{
  "norm_place": "pre",
  "positions": "rope",
  "rope_base": 10000.0,
  "rope_fraction": 1.0,
  "parallel_block": false,
  "init_std_up": 0.0385,
  "grad_clip": 2.0,
  "schedule": "cos",
  "final_lr_fraction": 0.03,
  "doc_mask": false,
  "train_tokens": 476700000,
  "dataset": "wikipedia_en"
}
Each number is 128 + 24 x the weight over the matrix's rms, rounded and kept within 0 to 255. Layers, rows and columns count from 0. Numbers have three digits each.

# down: layer 9 MLP down (transposed), 1280x384, rms 0.0709, rows 849-858, columns 288-383
# gate: layer 9 MLP gate, 1280x384, rms 0.0777, rows 850-858, columns 288-383
# up: layer 9 MLP up, 1280x384, rms 0.0802, rows 850-858, columns 288-383
down849:142099163164155110122146133094126133129126129105122183136126111154154119156130150144126168116112122071139151116132127108144121104135125140117108168165172137146187124139105147120123098140119147126192138193152113117141150174105117054153160103159146147114090094116148111118137147121140147146
gate850:136141130147142187062111123123157108145135119129143158174156164114141127129091080122117086116120102135115121115102098164141148151138125137158117112161113121136126121170114098124108152133108144158130138113098165142150150136148149151089122126130144148147121130122148123153123157111117159111
up850:155127094115117140105172142108138115146122134120136123170117116153123172080097115103177145126171161146138107156075130132128140106164097110081133097148141139149153133102097144163110127144113135104140128152089143155111157105096146133110167112125176116122149153123150082076179124088139125141
down850:109130152111146152128098111154089113161106111107151127128118113111100116097119111152091135150129176086132077117111136183123114138128135123137125117173129123133182154122125099152152144171119114136155163120141151120152141137128155101129140113108167138110190103096178158077118135100127146117
gate851:123107152102121163112121128153139119150129083099159105105138133139129121129111112130149178128104137106100125168093168157127134171160073081141125117098143137124166168103136088109115135144097162154150156119094095126147131082137133104148133116138133136126129125114159096155124148113142170109
up851:114140099100149094109127169137115130180103107136124150085154121134105175101125120104128167129114166128132104159126141126130155135110116111140157173120090179144075138095135098131099161125107135092146151140171090117156156126116136103106103130118102147135162141133122104108153123137128102165
down851:125098137109150131166089149135183128153129105140088125143147100177129083123162141100108141126109146153158086108130124125117099117158158130137139132160147138104143126162126095116136104140079117104142149176102161210131131145134129146139115111116145074112155132140109150137135100103127150137
gate852:128134136173139122177183118127084173150107156106151120163114122136125174148102135109108098104082117115150144119154110118128131095095134150130155107115151134101085105179126127107129120168117125164112126128117153165120094172164159148124160115078163138099076135108131125131165146124105125115
up852:139109083116137113094111144083162090157166169172117091143133122156137154154148100129109100175119118134143088107111121125112163078125097116127111078093096117188178142088126184115139144113096164139175153139147151110138160153150142152098160093162133119123136125138139116093143121171173095147
down852:137117163113102161146137091134105161167123084136122138073121096110119174117139119124103134152126137088119091150141111158138090132088127146158119115066139123141128090105141111152152145097111090145149133106113168104168141130111136098134097160118139134080118147132152106125101128076183092114
gate853:154144162112134092145146111134098146141123120139134101100108168110101144092115153137090156148124156127123147153127106170131112108104175115139146152121137137112102119146132154157145096076145119133172092129143126153121105145143124131108112148117089130126097180173175120151169124128115125116
up853:158107095066187103122115136123133090082122105131111100133090147136108096119106116141160166138153132158124118124163102114085103117128162110116145129154157126155144101114148124098120117106112111124125091115150155145114096088126153098131126108139099127067112171112126136144144143094153148164
down853:157135150152156125130128163149188119189159122109166093097143096090108128123121171119142145124164118147114100091136114142133059181133115164125137134054146112118135150093129109099099120131148148117080171146129110169070108138142144120148118103110125158101126190122140140097109131116135133145
gate854:126165090109117098114132145119101089136132128079109159144133116109128152206135105101094152108101173102150173116160154142136086075108077111128120153165105124138134143169144146097125111167136144113117113097144106095102130106115108095151166126129140129095172120171174174155138125126151098142
up854:113145153099153108136109100114130149108120092141111115104129094108137153086117107124113133095128120118140133146149121122099123175133139125101117187119163146102081148158097151100133150152153132127122171154094093148127131119123111082131143116177127149132129135096128146094139108147198149133
down854:119134171124165159105156082155156125141169151141117174107099139160100152152126118120152163158161134117098086165153154114111099093084149118122154077096088131111141123091145141159126120139155137123102129116130130132145131112114095138090108167148148127178146158099110098107103111113123133096
gate855:162119099127101097120167168127128160129114101123094109095090098086172066116151167126130121165105133103116123137086189091117081132172117151112158127100119132143111125132102128173173113178100139126107137133090100119145106133112132123138115130174153064149133120152082100140077096140187095106
up855:104152130114138119090126100137141114148103110109119127107138138159121145057116183120112109119136137176114128088118130110115118133164156134143102151149168123146068073128152137113171129148090107156123121111098162152106174144143139109141113115122120102144157123157164135115126075138150155123
down855:085093143123103133160114067137157135126088091131088129125146133144162129093145122159135138122132135160122133137114123110139123175116122122156191128121087153135117098155145122071106173141151132151141087094136127121113127155118133145161116119130148100169178162106087121128136142134094119148
gate856:122123170105168143099141126126110117124125140113136133125137120099133185160120120123106162169164097110139146123157134139120156116143137150132103194118145130151115146101196128151143130093108191104131123082134111124161125118139140183137090145148094137130096098151173183103131141124157147124
up856:164094092133090147181148176149142155117118100122133174157119144099134100096130174119120155168135143119175136114109092155112143124114151180157124115129108120103131118167129132122108098127197184139133166194111080130104152117165130125136165158122131121167136149183127143143159103163156085155
down856:178119142171126146140109132177138106090123082122121151088151115187175124120103114148140167086164142127120107061134117134131120141105135153111156157127087143085139121127111104169122115139126126119170131138104113116121119128147125171154147131117122106064139121099108117159129110120149108121
gate857:131096123136122109091097121110141117158125131154127164136132160163109108128138154089150169114144113132161142146119153118171147134190088137155150118131155115166142142129148156114140148139154118105149153136132116125132116124152119093139099113134120134144127147171139137107116129131118143175
up857:135150168108093103133114117147112128168117143131151110165153097137096156112137118132145145123170166138138107137163154138149155135103128116124106130142172127116125151156105114165113143123116163128106110161129111120093119118124049138125114101122114137124130131138170148118130165102095120160
down857:148141131118123104105126129140117100132119109153115132119115141084107153143150160129126138116131107155108116085100115118138167119123110108119139113126116133162162093099140149144060132132099113101156148117130115151155104158145126124160134131127092148135113106136158140098133136126137160132
gate858:080102158102169112149163120154103110118124148138116118148150170142134121130109122104098127104140088131142087110143129112131091157116120110116138133126129147171110180159123133095090122114103102128111112154141094144117118155128133125133135122128132143111157117124151148126120169112168132083
up858:145148102143116106155105108101088099133138161153113156135129156102118160137124136128151140144127108134156145131141085105109119128112125132115105142156156105173117114107141099090114103138159114132136115078141156160139167191137131079125137119136180147132116127119135125105093116143135085186
down858:147148123150117137151108126093097177152127113165106153115131133107160117149127154099117116162158127109130118174125090145150139158124121143156148110138110096124106125162143070162139108159076139144109094107129144113163116154102160108127152137136093115190111120120129121147108153121091155159